Weights of a small transformer language model: 10849 steps.
Each number is 128 + 24 x the weight over its row's rms, rounded and kept within 0 to 255. Layers, rows and columns count from 0. The size above them is the row's rms in percent of the matrix's.

# layer 2 attention query, 128x64, rms 0.153, rows 0-10, columns 0-63
size [103  86  85  92 102 128 104 107 108 114 106]
[[113  97 132 177  99 109 147 105 140 109 113 107  85 138 111 142 149 149 115 134  92 110 188 156  95  92 135 121 106 169 124 147 126 117  99 136 114 141  92 129  94 100 120 162 105 144 155 141 126 147 168 114 145 152 154 101 100  89 158 144 122 121 130 130]
 [136 117 119 135 106 161 104 152 108 174 109 105 144 147 113  96 153 137 101  91 135 127 132  85 148 191 111 148 151 114 136 129 132 140 145  78 154 126 129 134 135 166 104 146 140 130  82 157 145  94 110 165 136 106 125 124 162 149  86 136 114 149 107 150]
 [138 106 111  75 123 129 113 131  93 142 124 141 155 151  91 152 116 148 122  91 143 126 140 137 122 155 111 121 147 127 142 127 124 170 175 111 158 127 151 167 117 172 150 126 120 155 140  98 154 120  88  91 178 140 116 141 110 116  85  83 133 158 137 110]
 [ 90 115 158 136  84  86 110 101 127 121 112 117  93 135 114 118 111  87 132 136 121  90 177 118 137 118 132 117 140  99 140 103 100 146 121 156 120 126 140 110 135  99  98 139 170 162 141 176 107 121 178 162 123 138 106 107 131  82 116 144 136 156 138  93]
 [135 141  98 100 122 164 141  99 158 143 118 118 145 134 109  98 134 144 159 148 109  87 124 137 155  73 108 109  96 141 115 127  91 125 117 163 113  98 153 156 128 132 155 121 124  93 152 100 128  69 137  88 116 138 111 166  98 126 132 136 124 139 121  72]
 [154 181 126  78 141 147 139 125 101 132 138 123 128 116 151 144 125 150 150 138 140 147  65 122 101 109 122 160 130 104 143 128 121 106 151 148 160 139 107 122 116 150 108 135  85 119 147 114 137 114  83 140 195 141 132 154 147 174 107 160 112 120 153 107]
 [156  97 129 124 105 194 105 151 134 103 113 135 164  92 130 135 116 125 122 156 141 151  85 132 105 133 133  98  95 101 151  84 149 142 110 123  95 120 114 150 101 152 121 124 144 120 125 100 121 103 134 117 148 107 169 185 105 124  83 119 160 153 118 124]
 [150 123 109 152 106  97 130 102 138 135 150 168 130 118 178  95 129 143 106 158 127 154 122 152 128 108 121 130 162 138  97 142 129 137 137 118 137  98 116 123 111  99 170 126 127  90 119 112 161 180 159 135 118 114 156 103 145 135 102 140 114 153  56  85]
 [164 134 149 186 115 164  91 155 131 139 126 134 111 123 135 104 145 111 123 117 128 121 121 151 138 117 129 155 138 169  70 127 149 118 130 127 160 187 129 134  84 127 108 120 183 128 139 130 156 113 131 158 134  94 136 109 161 122 145 127 162  97 170 116]
 [121 124 153 131 150 126 138 137 136 110 184 130 116 153 107 124 104 125 139 123 158 148  89  95 135 135 134 118 121 101  97 159 135 183 131 138  92 125 131 125 158 118 105 118  95  90 184 146 163 109  93 182 122 114 100 110 116 110 103 133  78 114 127 110]
 [145 151 107 130 153 122 129 159 120 125  77 124 104  90  97 150 152 115 150 154 151 161 131 143 152 106 113 120 152 105 139 115 136 155 140 105 144 118 120 123 150  97 115 137 122 178 191 135 142 167 144 108 122 134 133 146 142 136 113 136 101 101 150 205]]
# layer 2 attention key, 128x64, rms 0.16, rows 0-9, columns 0-63
size [ 86  90  96 106 104  78  94 111 105 119]
[[154 108 152 145 110 120 158 150 108  81 164  85 143 103 149 141 137  92  87 123 109 124 162 109 141 172 124 108 149 125 132  96 143 151 144 109 134 125 105 117 149 123  98 118 140 133  93 112 155  78 125 115  92 142  83 113  94 125 100 124 123 168 100 137]
 [136 114 112 110 162 152 127 116 123 149 116 111 106 166 159 128 128 100 119 145 126 138  95 142 107 101 159 146 127 113 147 115 115 150 100 151 111  90 131 112 130 122 164 163 133 180 169 122 126 171 176 113 128 146 109 144 189 117 160 150 102  87 102 131]
 [115 119 106 139 121 102 165 159  62  80 129 151 131 157 158 120 140 101 160 161 127 144 131 143 124  94  91 144  84 140 129 110 143 113 102 127 124 157  70 155 143  67 104 107 150 131 152 146 130 121 157 126 124 133 144 127 132 107 117 116 120 112 147 138]
 [159 159  99 102 151 145 126 116 125 158  91 105  95 125 133 130 143 123 109  84 102 178 120 140 127 136 158 158 159 116  83 103  79 131 112 121 156 138 100 165 125 192  92 120 127 120 129 131 155 150 113 132 141 130 160 139 123 143 137  83 145 109 131 127]
 [108 114 138 150 148 132 139 149 142 112 117 131 106 154 122 148 106 117 128 126 108 103 149 139 142 144 143 131 114  88 122 151 111  94 131 105 171 137 138 182 105  93 103 108 153  92  87 119 124 128 116  83 111  98 178 125  93 146  99 137 178 126  88 166]
 [136 146 145  99 150 147 155 136 166 190 122  97 152 119 116 101 122 102  82 134 138 164 127 133  60 139 151 108 148 157 114 124 127 138 135 140 136  95 139  70 127 173 133 140 122 153 110 114 136 105 119 144 162 142 140 145 108 123 161 112 105 122 137  97]
 [136 154 111 143 114 158 126 103  92  63  76 141 123 153 134 147 174 139 156 116 144 102 103 142 128 128 147 163 149 112 111 140  95  88 148 128 124 124 158 136 140 101 121 107 115 158 101 108 136  96 133 170 134 116 119  72 117 109 109 101 131 102 122 157]
 [ 96 156 132  90 164 164 102 145 101 144  99 146 114 127 118  92 121 134 122 119 156 117  98  86 104 136 140  87 162 110 144 113 164  89 174 140 121 164 118 140 152 141 114 133  96 148  91 154 124 102 146 128 121 118  94 140 134 161 140 177 151 137 145 131]
 [114 159 104 112 135 137 183 135 144 137 143 160 146 140  76 122 143 151 152 107 174 154 124 111 117 158 110 112 132 108 119 162 139 142 110 113 122 120 115 121 153 139 140 108 148 106 146 155 149 105 160 119 143 130 124 138 154 150 109 167  88 118  47 152]
 [137 123 147 112 138 136  84 122 139 114 166 151 158 112 146  96 148 153 117 109  96 151 123 179 137 125 143 140 149 172 101 107 111 100 104 128  94 104 149 108 104 126 109 151  90 100 123 207 132 122 131 103 157 134  94 135 133 155 120 152 157 114 134 136]]